Part of a small language model's weights.
Size: 10 layers, width 256, 8 heads of 32, MLP 1024 ReLU, vocabulary 8192, 12.1M parameters.
Architecture: RMSNorm before each block, rotary positions, no biases in attention or MLP, untied embeddings, normalized queries and keys.
Training: a variant of Adam for these matrices, 460M tokens, 3512 steps.
Each number is 128 + 32 x the weight over its row's rms, rounded and kept within 0 to 255. Layers, rows and columns count from 0. The size above them is the row's rms in percent of the matrix's.

# layer 7 attention query, 256x256, rms 0.0567, rows 104-127, columns 128-191
size [103 103 107 106 102 107  95  95 105  99  92 118 104 101 100 108  96 105 103 107 107  98 107  99]
[[116  59 156 215 143 119  82 105 124 115 157  79  79 108 124 104 128 123 108 123 107  95 151 157  84 138  92 159 130  80  67 192 105  92 180 114  67  81 136 105 165 147  99  70 183 167  90  87  83 136 101 197 136  88 158 102 155  88 113 159 140  59 139  84]
 [110 132 167 100 106 101 158 184 160 192 114  49  84 155 141 114 121 149 112 105 119  94 114 171  83 157 115 132  98 184  84 115 146 102 115 161 151 126 125 187 121 137 125 110  82 171 149 148 182  82 222 132 137 149 106 133 154 153  79 133 170 191 156 127]
 [172 188 100 121 152 107 120 103 121 124 125 175 243 101 150 109  90 149 117 129 122 150 119  97 162 118 139 127 119 129 158 118 170  63 168 155 124  96 171 122 112  73 130 181 159 130 122 129 198 117 114 120 168 109 131 104 132 154 195 159 102  87 110 151]
 [173 121  84 199 159 118 115 136  91 181 138 180 135 152  80 123  77 171 171 151 131  85 119 150 105 136 184 145 194 124 172 179 137 154 189 117 118 104 114 144 159 128 108 161 118 186 126 139 103 186 133 219 155 158 104 220 183 126 180 175 105 176 149 124]
 [ 55 150 180 193 158 134  87 155 100 143  82 188 124  84  76 161 157 129 180 100 170 164 143 163  88 142 173  81 125  90 111 100 109 139 115 161 115 118 106  98 153 172 103 141 122 184  84 158 181 125  81  80 116 144 100 104 163  76 142 207  68 109 175 105]
 [111 106 189 113 133 100 146 154 136 108 109  79 110 116 104 196 145 105  72  83  96 122 146  96 115  52 141 137 120 105 121 108 189  91 168 127 161 129 126 130 106 124 164 132  75 183  79 122 156  91 185 116 154 147 155  85  79 113 104 103 213 141 106  86]
 [157 176  63 108 145 103 171 182 134 156 189 154 137 124  79 101 133 124 139 148 131 156 111 127 121 139 124  29 209 108 147 149 149 137 118  70 166 143  93 131 150  97 110  82 122 137 102 121 132 147 124 161 113  58 120 161 113  95 156 133 114 144 116 108]
 [152 170 137 143 102 128 147 180 176 116 109  96 185 140 146 115  83 165 110 158  79 111 159 136 119 138 110 136  98  73 120 161  73 108 160  69  93 132 141 119 118 168 201 106  77  78 140 167 132 191 149 167 186  84 114 110 133 124 185 128 138 132 139 135]
 [104 100 133 166 120 207  70 149 106 161 131 153 122 144 125 112 129 114 124 131 106 111 128  75  97 115 108  71 150 130  92 137 126 113 176 182  89 128  87 150 146 122 128 171 138 130 129  57 184 153  96 146 137  99 200 232 152  81 186 111  98 138 157 117]
 [ 98 131 200 171  83 104 160 136 156 164 156 106 167 120 159 194 108 141  76 170 127 115 126 185 172 108 101 147 166 149 112 130 211 156 155 182 138 183 189 102 142 141 140 128 125 138 153 141 108  75 142 144  76 108 159 195 117  73 163 151 155 138 121 156]
 [166 112  72  70 127 157 142 147 109 119 149 103 137 139 109 113  91 162 173 125 128 192 101 175 136  98 114  87 150 134 131 128  94  69  61 125  98 163 112 124 127 131 100 195 161 130  93 142 151 122 104 138  94  98 174 133 120  50 106 139  84 157 102 125]
 [133 133 120 165 161  96 100 105 125 147 120 121 147  93 118 105 125 116 169 172 138  69 142 169  86 137 102 157 157 121 134 153 196 116 125 167  90 126 115 167 135  89 159 116  99 177 147 160 148 100 110 174 171 162 139 179 160  80 168 132 125 187 165 145]
 [149  95 163 129 103 163  78 147 127 144 149 165 122 180 117 113 110 129  81 113  74 144 175 108 147 115 116  86 110 125 129 150  56 161 184 139 149 143 148 136 151 103 145 119 115 158 138 131 135 110 132 163 118 137 142 168 122 123  88 132 146 208 160 115]
 [116 139 182 117 126 111 135 107 137 131 127  89  72 127 112 154 134 134  88  96 136 140 103 139 136  79 130 110  71 104 124  94 165 126  76 106 141 170 168  88 116 214 161 102 119  98  69 160 166 106  76  62 137 181  96 100 133 154 135 127 128 126 166 172]
 [125 124 161 149 138 187 141 145 103 119 111 103  43  89 127 120  88  93  79 107 126  80 205 129  88  82 138 145 153 104 157 141 158 101 115  75 110 190 132 117 101 146 132 123 175  55 146 107 105 153 162 132 185 150 177 117 113 139  98 119 168  62 128  70]
 [185 111 144 125 140 145  88 117 140  96 132 123 137 160 137 140 145 100 168 124 154 185 119  92 100 116 121 211 153 100 107  73 149 178 110 160 128 186 101 198 146 186 189 163 149 125 136 170 144  80 116 132 136 129 153  83 127 181 167 137 130 133 115 129]
 [153 130  72 139 103 162 133 102 149 107 165 107 174 154 103  94 147  92  99  92 119 130  78 143 109 168  80  82 121  63 111 144 185 106 141 127 118 145  90  84 139  99 167 141 142  94  82 154 132 101 119 123 111 147 149 176 137 136 100 141 119  74 117  55]
 [166 163  93 162 104 143  76 137 171  87 132  95 140 156 125 144 126  93  55 154 100 136 170  98 148 147 174 163  80 160 130 137 140 148 111 181 125 161 139 138  83 138 121 122 125 173 217 123 159 137 112 148 140 123 107 162 145 131 191 103 135 132 135 132]
 [118 119 138 115 225 122 158 110 149 129 158 154 110 147 110 139 127 152 129 118 116 165  80  90 101 135  92 134 145 192 126  48  89 148 116 171 115 162 160 107  95 128 119 123 133 154 103 111 115 137 144 154 123 112 119 112 137 141 149  65 161 134 108 139]
 [163 125 159 151 126  99 133 144  83  97  99 136 183 171 122 107 107 157 130 201 110 164 158 144  78 157 139  88 202 144 137 180  80 133 101 108 110  94 174 118  97  80 109 150 121 145 122 134 191 104 117 149 127 174  70 111 123 135  90 169  88 167 116  92]
 [158 131 114 106 133 138 145 116 177  93 136 106  66  68  82 154 130  99  67 105 139  76 139  83 149 121 108 100 130 167 136 108 129  90 101 191 110  90 127 156  95 139 151 136 121 133 152 141 135  48 126 132 153 142 136 106 120 137 129  78 120 100 122 167]
 [186 152 104 117 128 196 154 128  94 119 123 161 114 156 147 167 129 176 118 146 116 129 154 119 103 113 163 161 143  81 118 150 141 133 127 192 135 185 151 176 201 147 123 208 150 131 148 141  79 124 146  89 141  95 105 129 116 159 110 119  82  86 128 116]
 [125  30 171 168 130 144 126 102 129  87 105  99 195 181  92  95 178  98 140 143 162 140 135 122  78 150 145 144 121 102 103 117 216 128 103  72 112 133 123 102 115 120 151 218  86 119 128 161 110 102  77 161  81 119 121 126 128 109 186 121 117 119 135 144]
 [131 150 104 131  79 126 166 110  98 164 179 129 182 115 104 100 106  53  86 150 111  69  95 171 157 161 121 155 122 133 113 134  48 188 123 107 123 161 114  69 144  86 114 116 117 109 136 129 136 144 104 135 124 114 106 114 180 130 109 139 122  90  91  57]]
# layer 7 attention key, 256x256, rms 0.056, rows 104-127, columns 128-191
size [115 110 120 106 116 109 111 104 103 115 118 107 114 115 116 112 111 107 113 109 113 106 120 116]
[[151  95 126 217 129 137 134 155 107 138 169 152 122  75 116 141 193 117 124 113 109 121 172 162 118 133 144 167 153 153 103  83 102 104 143 103 102 122 144 127 152 169  98 148 145 111 168 133 109 154 103  95  94  52 106 131 139 122 141  60 117 119 159 137]
 [115 174 104 172 136 137 136 220  99 154  71  89 130 181 143 138 114 152 116 138 132 172 183 120 114 130 112 102 195 117 113 166 131 122 148 109 120 131 120 129 144 107  71 119 140 191 137 158 141 111 144 145 122 185 116 116  76 146 158 138 179 126 143 128]
 [153 183 106 125 172 103 121 141 107 135 103 144  88  67 153 139 150 129 140 127 132 106  84 170 116 162 182 165 134  92 148 120 130  84 164 112 155  72 140 140 147 118 131 107 113 129 111 120 207 101 140 104 128 146 124 155 135 103 101 156 128 155  50 107]
 [102 114 109 218  72  72 131 121  86 126 119 127 123 126  79 160 176 111 141 125 132 130  91  75 135 203 140 153 123 104 105 161  99 148 169 133 114 104 145 133 156 167 149 112 184 125 173 130 120 123 128  58  62 201 119 113 135 138 115 157 134  99 113 128]
 [139 141 111 175 125 104  94 118  71 143  66  91 147  95 151  93 114 112 102 128 115 163 142 125 160 107  71  91 151 152 184 114 147 189 131 121  57 131 111 114 132  95 162 146 125 102 181  98 157 156 122 174 136 121 104  97 111  36  69 143 125 125 110 111]
 [131  46 100  97 125 139 162 165 123 106 144 130 142 101 101 135 151 116 155  95 122 151 180 108 114  69  76 167 127 148 141 115  90 194 151 100  83 141 135 128 127 110  87 122  62 148 201 127 113 129 142 148 108 122  86 128 145 144 183 143 158  83 109 103]
 [192 140  96  73 106 103  85 157 125 144 149  93 118 112 120  64 133 124 113 140 128 119 138 114 106 179 192 118 189 165 111 117 124 139 181  80  88 156 157 122 151 119  72 133 165 126 137 149 148 168 154 137 128 127 139 128 159 144 196 105 130 125 144 169]
 [145 204 152 146 159 146 115 114 122 112  40 135 146  87  69 146 120 148 115 155 134  93 176 111 182 121 172 139  38 115 100 124 102 187 129  90 182 109 116 141 126 178  99  87  99 130  82 116 182 111 153 134 127  48  97  93 126 101 162 149 130 101  76 203]
 [154 139 158 125 149 163 131 124 134 146 140 130 134 161 114 133 112 132 128  87 136 116 157 155 108 117 100 100 146  91 141 123 148 143 178  99 121 111 114 122  76 141 115  92 133 170 158  97 145  71 146 113 159 130  88 109 156 154 155 150 183 159 139 142]
 [106 143 159 162 113 192 191 101 183 161 178 149 124 113  90 114 171 102 150 109 103 106 108  60 123 120 134 165 151 123  92 135 164 149 117 137 167 205 173 138 132 102 151 123  90 156 139 158 132 110 166  98  90  40 165 125 160 120 134 142  73 146 123 105]
 [128  95 169  91 152 169 119 178  59 143 124 117 132 132 163 145 124 111 171 171  98  83 139 139 125 102 142 148  71 109 127 102 111  85 102  86 113 154 150 174 139 146  58 137 143  92 148 118 182  95 136 151 136 170  88 151 160 112 143 139 181 183 105 161]
 [111  98 128  61 106 124 129 175  98 171 156  87 119 126 150  85 137 169  92 175  84 170 103 138 144  93  88 130  94 119 122 155 145 169 127 141 167 143 129 133 138 140 116 141 134 167  96 170  91 111 166 107  91 148 135  84 135 149 123 143 137 107 126 109]
 [145  77 147 150  92 132 138 171 119 142 206 126 117 125 157 152 140 126 146 102  98  99 148 130 117  97 149 102 156 100 109  80  59 129 128 136 111 150 144  89 138 120 121  93 143 107  90 113 121 120 130  98  97 135 157 126 139 113 160 160  88  91 161 165]
 [125 110 127 187 121 129 124 165  48 132  91 109 140 111 115 119  83 101 138 147  89 112  76  92 157  76 106 135 106 113 184 166 163 148 182 115 160 164 165 149 178 114 151 121 171 137 152 156 125 146 124 159 152 216  84 140 132 205 144  56  88 119 115 138]
 [181 131 166 159 137 172 155 139 120  97 102 107 147  51 146  94 100 110 155 113  90 134 193 147 127  97 101  90 121 127 138 151 114 136  96 132 149 129 137 118 149 141 111 142 141 190 116  86 107 119 179 128 136 138 159 140 125 145 173  54 119 119 115 147]
 [140  98 139 131 167 123 131 159 142 158 137 218 131 162 153  90 131 129 144  90 103 124 165  63 116 114 119 168 153 153 138 111 126 125 155  81 160 148  81 111  55 118 135  97  97 140 121 107  90 126 115 135 144 107 131 130  92 173  96 167 162 119 153 152]
 [135  83 140 179 132 150 181 137 164 101 174 157 152 143 127 155 141 166 141 105  77 117  96 122 111 171 133 123 114 135 137  94 129  65 121 130 118 127  80 161 101 133 137 116  94  66 122 160 169 118  83 103  95 156 155 141 125 101 173  90 148 116 184 136]
 [149 140 171 135 114 112  93  97 163  61 165 103 113 184  86 114 135 156 129 114 109 134  83 173 162 162 113 127 138 139 123 124 146 187 104 176 177 166  66 146 135 139 140  96  78 142 150 142 114 127 111 129 113  74  95 118 159 174 123 167  97 125 109 128]
 [162 127 154 137 150 143 118 165 161 137 100 147 131 165 121 162 111 112 125 130 151  95  65 112  95 123 105 126 196 138 160  81 108 108 168 125 130 130 180 155 138 124  70 107 110 159 145 106 133 134 156 127  99 151 167 162 118 103 131  98 145 171 125  81]
 [174 182 144  57 127 117 144 154 116 153 177 117 120 153 184  98 136 143 116 125 116  97 165 143 159 115 122  89 161  95 131  92 155 139 102 133 131 102  85 150 143 139  64 197 123  98 125 117 168 140 110 151 134 199 137 130 132 142 171 158 119 127 118 137]
 [ 85 160 147 102 109 142 110 152 153  79 100  99 141 111  52 114 153 136 144 144 109 127 111 160 129 168 136 136 140 142 128 115  91  99  90 123 118 156 143 141  64 166 154  90 132 142  90 135 112 173  99 139  95 143 141 147 138 191 107  71 102 113 158 131]
 [205 186 163 139 145 170  89 149  86 120  54 134 150 129 145 100 138 130 123 116 145  72 178  96  98 118 138 156 131  67  60 139 114  88 137 116 144 162 132 132 155 104  53 104  82 150 139  67 157  88 160 101 134  96  87 109 124 181 111 125 141 166 130 134]
 [134  90  98 118 139  91 145 117 146 143 109 152  76 124 109  94 132 139 102 169 170 149 180 115 127 120  62  75 126  96 131 119 118 128 136 134 139 134 185 102  68 128 199  73 137 113 131 110 136 110 129 151 131 123 124 158 114 144 159 104 112 149 133 136]
 [ 57 132 108 180 102 108 124 104 123 132 175 130 143  83 119 161 109 102 150  88 162 154  83 129 162 130 157 190 145 164 134 161 129 134 118 162 124 112 151 142 158 114 145 144  67 131 144 178 162 138 148 148 110  95 116 159 105 157 148 123 115 124 178 117]]
# layer 7 attention value, 256x256, rms 0.0576, rows 96-124, columns 128-191
size [136 145 138 123 143 135 142 120 141 140 133 130 140 137 125 127 115 113 136 128 145 122 141 135 127 128 128 128 136]
[[135  90 124  91 128 143 129 153 138  96 121 197 110 112 141 159 157 156 140 137  94 152 159 160 162 118 170 120 139 129 115 140 212 125 136 127 117 125 131 163 134 253 160 118 176  80 158 179  92 120 149 120 194 110 104 113  78  89 106 179  69  84 151 147]
 [181 113 165 135  77 140 120 139 162 128 113 128  32 180 166 103 156 111 146 123 130  83 115 182  68 134 110 171 105 157 157 112 120 157 104 114  93 132 120 211 158 136 183 122 124 119 120 175 121 121 135 123 164  99 128 112 185 157 154  93 149 147 132 172]
 [168 102 146 134 121 129 134  59 103 158 139 150  68  92 138 135 209 145 134 106 154 188 143 174 121 125 133 133 121  39 144  88  80  98 121 134 123 195 139 219 170  38 121 193  97 133 109 165 133 161 154 143 156 135 136  63  87 129 152 109  63 108 153  98]
 [ 97 103  51 160 136 150 140 137 153 114 117  96 197 105 125 142 171 115 178 146 145 102 195 117 116 125 197 187 133 104 149 166 111 154 114  67 140 108  95 183 126  63 154 189 122 180 114 143 185 121 145 112 173 182 144  77 198 109 182 121  85 125 149 122]
 [165 133 195 128  93 116 119  63 127 170 133 136 138 129 131 139 150 106 112 111 115  81 106  99 120 132 182 116 146 146 101 105 135 124 105 173 178 113  55 211 139  58 120 188 138 109 130 107  89  63 151 123 194 179  93 133 117 115  55 133 165 175 133 139]
 [ 33 156 124 109 138 120  89 107 133 127 123 166 108 127  89 134  96 118 121 151  99  82 138 150 132 112 140  96 111  47 157 136  31 140 165 103 168 138 131 105  55 160  14 133 156  77  90 125 131 120 116 132 107 152 130 125  87  95 111 117 146 106 125  97]
 [ 90 110 115 159 164 126  85 178  94  93  89 119  70 162 113  96 122  95 157 116 144 134 135 129 104 154 125 150 152  57 147 115 187 163 118 109  77 162  98  61  84 171 123  37 156 102 148 118 156 123  71 139 131 142 123 181  60 139 167 101 200  48 142  93]
 [ 96 129 181 134 159 123  78 174 140 118 124 113   0 109 198 111 105  90 139  80 101 162 119 105 170 115 122 108 102 200 143 178 177  97 125 107 166 107 156  87 101 127 115  41 103  79 139 110  64 171 101 115 152 124 138 150  35 117 127 104 144 182  66 103]
 [106 132  43 118 163 115 176 142 128 135 151 124 138 108 153 113 116 120 174 136 109 120 143 167 108 158 111 150  90 136 118 165 128 119 107  99 152 111  84 159  90 100 156  33 132  98 130 173 109 121 125 118  95 111 124 184 132 108  99  76 117 109 159  95]
 [118 144 161 118 150 134 169 125 113 167 138 113 101 161 174  88 139 155 147 138 152 192 127 113 170 154 148 124 138 198 131 167 147 159 129 147 120  64  73  78 116 180  86 156 109 116 228  90 107 161 145 115 132 128 124  82 114 138 199  99 131 189 113 182]
 [169 138 151 117  71 150  94 150 145 109 137 150 177 130 163 175  96 105 132 108 116 128 112  84 182 129 123 160 117 115 101 150 142 101 129 164 156 144 137  74 165 169 126  79 152 105 209 152 140 139 148 151 135 121 103 181 123 118 159 127 120 127 145 140]
 [121 150 200 136  91 130 110  75  54 179 134 142 139 161  91 142 131  77  75  93 107  32 103 134  92 106 145 123 157  87 111 112 130 161 114  95  96 148 132  71 125 190 113  97 159 112  78 186 142 136 123 135 132 118 129  85 102 120 142 135 130 109 126 179]
 [134 150 162 132 141 108 116 122  92 155  99 155 204 139 109 109 119  91 167 155 152 140 123 128  94 135  94 102 110 147  84 164 108 123 146 174 153 161 169 110 124 117 100 141  78 120 108 164 164 177 122 133  99 128 151  26 133 126 168 137 123 147 143 133]
 [ 98 132  88 134 104 113 139 143 126 132 185 141 140 125  80  79 155 153 134 141 121  82 127  63 144 188 119  83 143 125 133 134 158 157 140 113 125  88 134 189 110 166  97 140 135 122 142  88  90  70 160 141 143 159 120  80 125 144 186 117 141 124 122 134]
 [142 112 191 137 101 145 141 149 173 105 157 143  99 148  94  84 120  93 144 126  94 194 110 113 141 125 130 130 141 119 109 115 178 196 121 118 156 185 118 158 166 100  68 181 150 153  78 179 117 118 109 124 116 107 112 133  91 109  18 182 169  63 129 138]
 [160 156 188 112 115 113 136 213  74 111 145 139 113 143 169 123 133  94 127 125 156 134  85 104 162 144 153 146 125 137 129 151 122 125 114 135 170 104 143  81 185 119 182 117  79 158 225 167 121 200 123 105 120  69 138 165 137 127  95 123 138 212 187  71]
 [187 163 110 134 111  58 190 130 119 156 153 100  72 105  92 127 140 101 160 165  79  95 123 138 138 117  87 134 129 133 154 141  96  89 127 169 159 132 154 175 132 104 139  92 153 110  89 112 182 129 127 137 124 124 155 121 168 111 153 157 117 105  62  64]
 [127  87 137 133 155 129 136  72 100 120 137 175 148 130  50 195 146 157 119 129 107  77 150  79  82 125  92 161 125 168  95 117 105 114  67 128 148 123 141 211 161  99 128 116  94 170 153 112 103 113 144 108 123 123 124  77  77 113 105  72  70 118  97 179]
 [105 138 113 116 105 125 161 150 127 134 136 152 122 115  77  77 143  92 154 135 103 108  94 151 157 121 170  43 131 128  97 128 125 102 116  77 162 113 140  91 146 148  84 127 153 129 140 171 176 123 128 131 136 130 143 255  95 128 125 170 139 201 170  99]
 [127  99 190 150 106 121 167 140 110 124 137 136 107 121  96  84 133  36  77 101 176 159  94 141 192 112 193 138  86 104  86 107  68  86 151  47 121 140 107 166 115  57 157 138 141 163  61  60 136 167 115 127 154 127 153 110 146 123  99 145 130 111 137 137]
 [170 108 172 122 137 100 184  99 122 123 102 104 121 142 124 122 155 110 125 133 165  67 133 164 105 120 132 127 115  52 162 149 117 169  72 109 194 129  49  90 120 113 143 117 106 100 125 125 115  96 130 146 136 143 117  97  95 129 109  89 187 182 188 110]
 [167  95 172 143 141 131 102 101 127  88 136 122 142 104 142 219 130 117 147 125 176 103 138 143 152 126 167  55 191 121  90 119 172 122 148 179  99 117 189 145 143 114 169  75 147  87 163 150 142 130 146 150 174 132 130 124  66 155 111 120 173 167 113 164]
 [203 109 186 136 146 111 103 187 112 166 136 185  65 151 105 128 140 141 132 127 110 146 110 148 111 133 122  79 174 140  96 131 173 163 119  84 125 107 192  72 176  93 133  82  98 100  95 134 119 147 156 117 109 148 124  90 174 144  90 119 164 118 155  57]
 [106 119 157 138 108 164 151 167 176  85 130 121 109 161 113  93 110 134 150 154 122   0 114 107 110 142 114 113 114 137 155 126 158 105 107  82  93 170 160 126  82 132 170 105 173  85 121 148 113 141 186 145 115 132  97 193 100 145  74 135 153 161 140 123]
 [227 106 101 116 146 116 178  47  94 145 183 128  57 169  56 132 157 139 102  79 106 124 127  91 115  81 100 126 154  89 126 133 126 176 127 106 104 164  65 101 138  67 112 155  85 150  62 175 118 113 111 111  76 132 141 122  71 133 119 149  94 100  84 149]
 [165 153  85 126 154 139  98 139 118 128 135 122 158 153 152 159  96 149 126 137 110 210 125 111  91 146 117 102 116 138  97 132 144 136 148 132 126  80 116 161 123  99 158 140  66 126 129 144 138  68 145 122 127 105 170 180 168 124 125 125  98  81 130 100]
 [113 106 142 140 115 102 114  99 115 142 146 120  87 124 172 162 121  59 115 137 155 166 145 142 175 118 131 167 113 159  87 131 206 176 166 125 111 201 108  68 100 159 176  92 125 141 107 191 148 133 133 129 148 122 130 136  87 123  76 154 145 208 121 139]
 [161 129 120 150  86 124 162  90  99 153 127 113 193 216 125 120 114  74  82 142 104 141 158  68 102 122 179 142 148 138 158 118 114 142 116 166  66 215 128  70 134  86 129 169 178 137 125 162 126 116 156 127 145 152 122 160 105 170 109 140 100 136  76 153]
 [173 100 172 141 123 162 167 167  98 152 140 144 106 116 133 165 106 187 153 164  79 174 117  74 167 137 109 125 141 114 105 130 102 130 131 148 161 155  68 117 130 174 157 120 112  90 193 123 135 123 151 156 141 126 119 188  83 129 126 112 152 229 142 114]]
# layer 7 attention output (transposed), 256x256, rms 0.0643, rows 96-123, columns 128-191
size [146 161 151 139 156 152 152 131 155 155 155 145 147 154 132 144 126 126 153 151 164 126 155 146 147 135 142 150]
[[131  99 118 129 154 118 176 134  75 102 146 139 127 134 178 162 140 117 145 122 145 137 194 126 183 112 118 104  91 138 115 135  92 176  50 152 170 123  82  99 190 101 133 148  85 155 121 147 174 167 155 119  90 127 124 109 130 137 135 159 154 164 109  93]
 [111  93  79 134 144  90 128 105 123 191 157  85  86 105 126 148 122 119  93 101  56 100 112 133 216  46 137  99 112 121 142 140  97 129 151 160 226 121 134 143 188  84  89 104 145 176 136  49 161 141 124 108 116  93 134 101 128  82 113 123 165 112 164 136]
 [103 158 107 113 147 127 141  88 144  80 144 135 120 120 129 138 130 104 108 126 105 126 137 108 117  92 112  90 121 117 164 118 123  98 135 170 149  81  86 166 172 189 157  80 155 190 119 117 159 119 142 153 117 109 123 106 123 175 103 137 149 157 115 147]
 [151 157 197 131 150 117 125 136 121  70  91 164 115 115  67 118 156 157  94 128  65 137  40 115 167 131  87  46 148 170 124 117 129 113 127 161 119 126 167 139 129 177 104  72 144 138  89 127 107 135  80 138 106 143 160 122  98 110 159  73 147 142 132 154]
 [108 138 134 124 114 123 153  91 147 122 130 140 185 148  84  95 140 160 118 146  76 144 143 194  96 125 143 155 161 148  99 168  95 140 135 109 127 125 143 114 164 135 166 151 147 136  95 126 213 119  63 131 182 143 101 161 101 120 158 100  70 192 111 165]
 [ 88 178 140 181  68 130 121 158  80 121 141 186 163 106 124 139 138  87  97 114  73 119 114 172  74 135 141 108  88 148 149 152  94  54 142 129 105 126 140 135 133 144 167 199 107 152 152 137 164 154  99 105 129 153 140 225 121 136  66 154 137 159 129  98]
 [127 129  86 116  47  69 108 138 149 111 152 133 185  83 154 129 123  75  79 112 105  87 149 112 149  63  98  94 154 185  96 183 123 135 145 197 188 118 149 108 161  93  99 248 142 140 190 209 118 145 148 137 142  80 123 173 145 130 178 136 124 116 165 119]
 [136 192  97 104 122 135 108 125 124  80 148 143 181 166 183 170 125 165 112 209 162  93 145  62  80 146 161 127 134 131 168 123 103  95  93 145 187 112  96  96 174  83 163 180 113  74 141 139 168 128 204 103 141  75 153 181 161 132 126 122 107  68 100  49]
 [ 81 122 105 144  86 148 100 114  90  85 106 108 158 126 125 183 158 158 112 112  85 155 135  99 213 180 138 124 138 122 120 130 111 135 134 158 113 169 160 119 141 110 126 165  89 143 147 119 164 101  68 106 149 120  79 106 132 170 161 152 111 151 116 108]
 [152 172 112  82 184 120  79 127 131 112 121  83 161 110 115 190 123 124 146 203 145 106 127 151 122 159 152 125 142 143 106 125 125 106 181 126 132 130 157  93 126  73 178 179 146 174 117 165 110  95 141 125 156  69 166 131 117 147  98 109  80  99 107 139]
 [ 96 111 154 105 111 117 172 141 137 158 188 136 110 113 165  82 110 153 165 123 103  98 123 138  55 172 110 110 126 108 125 158 136 112 112  80  73  81 146 166 118 158  94 182  87 117 174 154 142 124 135 108 124  90  66  50 112 134  64 186  64 107  63 142]
 [ 95 143 101  55 151 125 126 133  95  48 160 174 148 153 177 102 102 125 175 138 138 104 147 155 144  85  96  75 125 126 128 141 100 102  91 115 157  63 124 144  83 126 151 173 136  95  95 136 134 173 195 140 118 147 146 101  67 113 116  99  75 123 117 174]
 [124 134  93 151 102  95 115 151 204 105  86 153 156 100 151 107 125 116 116 103 123 100 104 135 161  54 156 127  86 154 105 164 153 124 181  50 172 139  88 131 108 135 129 104 138 186 174 101 127 119 146 138  82 156 124 163 156 109 101 100 118 104 111 103]
 [200 123 132 137 120 129  74 102 115  63  84 161  83 105 109 133 119 119 119 169 115 164  91 198 151 111  73 111 146 119 129 103  81 147 127 131  68 153 136 124 176 125 106 174  79  73 138 105  88 126  61 127 120  67 154  84  66 163 164 166  91 132 101 170]
 [114 107 136 149 115 129 228 149  45 155  93  64 133 175 118 108 163  95  82 160 156 152 160 102 122 200 109 130  77 134 153 126 100 170  94 105 112  88  70 107 124 108 167 155 110  84  99 126 114 169 101  94 116 127 155 137 162 125 155  91 180 198 108 105]
 [120 119 134 180 146 135 119 124 252 157  79  96  93 126 191 129 109 116  74 114 125  99 126 119 134 112 128 133 133  95 106 112 153 117 128 151  99 183 137 120  98 121 124  50 125  41 103  98 152 162 163 123 132 123 130 110 121 114 129 128 147 102  88 121]
 [130 146  59 124 138 135 136 162  81  95 109 123 119 131 185 134 120 143 111  80  88 137  94 156 125 146  80 135 182 141 116 147 138 137 105 184 153 142 145  76 154 138 148 117 131 100 105 125 104 121  95 107 109 120  83  91  98  80 123 127 138 148 169  90]
 [140 121 138  77 167 106  73 103 155 138 179  76 104 111 122  85 144 102 176  90 153 160 150  69 174 195 165 111 157 138 164 140 118  62 141 143 124  92 187 119 115 158 179  71  89  94  86 127 129 143 208 153 135 121 158 108 104 109 100 172 163 158 111 129]
 [ 86  79 156 139 155 167  95 122 129  89  48 118 127 134 211 206 114 136 117 149  76 128 137 129 160 121 135 179  76 109  60  86 110 108  81 192 135 135  89 192 159 162 172 169 136 118 177 158 133 115 171 115 113 120  43 124  61 118 117 129 160 101  97 128]
 [142 163  55 136 121 142  79 100 145  40 107 149 117 112 152 154 156  94 113 129 107  69 147 113 120 104 100 153 183 143 136 113 170 120 109 182 104 156 142  73  43 165 173  94 152 139 125 148 130 159 122 155 137 144 165 144 106 124 181  61 138 166 145 120]
 [129 153 133 196 184 195 101 145 165 127 168  73 127 142 104 143 156 116 131 156 114 137  85  94 191 126 110  98 104 143 124 151 143 103 153 106 152  94 151 175 154 120 143 137 145 126 109 144  72 168 112 137 172 102 117 167 147 106 166 170 107  95 164 130]
 [115 152 143 154 107  88 129  98 186  63 129 106  94 139 105 167 144 101 131 106 144 151 163 121 164  78 165 126 112 105 118 122 143 132 129  91 136 125 103 123 102 162 127 149 107 135 129 180 125 151 145 142 129 190  82 194 149  75 110 181 114 151 116 100]
 [ 94 125 122 156 109 130 131 133 157  79 144 109 115 115 124 178 109 130 126  96 157  98 133 125 192 119 108 138 178 111 135 166 119 148 110  41 168 140  81 190 106 122 182 166 165 160 142 107 123 121 113 126  92 138 126 181 182 119  97  72 118  99 124 190]
 [154 148  89 145  82 158 123 134 109 206 100  96  50 111 182 169 155 161 121 181 149 159 117 103 124  94  79 143 151 113 117 109  84 116 163 158 106  92 110 161 167  57 121 120 119 111 125 142 116 181  99 109 129  91 143 112  85 148 109  97 117 106 138  83]
 [137 147 167 132 122 114 108 163 156  72 129  95 123 117 194  91 130 106 119 147 172 137 159 146 117 120 107 157 100 143 149 107 137  58 119 144 179  95 129 118 147 130 134 118 138 138  92  94 181 190 144 120 125 152  78  85 100 131 184 155 139 124 142 121]
 [ 69  67 131  76 128 125 142 139 148 104 128  86 109 107  86  97 142 135 150 133 154 102  64 130 111 119  55 136 187 144 142 114 109 109 141 112 174 175 119 163 109 125 123 113 192 142 104 135 138  82 127 122 135  85 125  90 190 120 139 142 192 118 143 142]
 [154 117 151 201 120 126 158 145 142  82 119 101 161 127 117 108 110 146  54 131 144 137 129  82 113 143  83  63  90 117 149 128  99  94 161 131  97 137 137 127 163 125  50 181 112 135 162 100 125 170 183 128 169 128 136 162 170 136 160 110 148 116 127 118]
 [104  95 167 101  77 149 104  92 165 125 143  73 123 117 198 112 175 127 112  54 157  70 118 113 121 169 106 120  99 125 111 203 164 149 154  62  93 108 113 118 129 178  83 114 136 112 196 112 164 143  74 120 110 159 127 123  84 117 150 104 104 170 149  94]]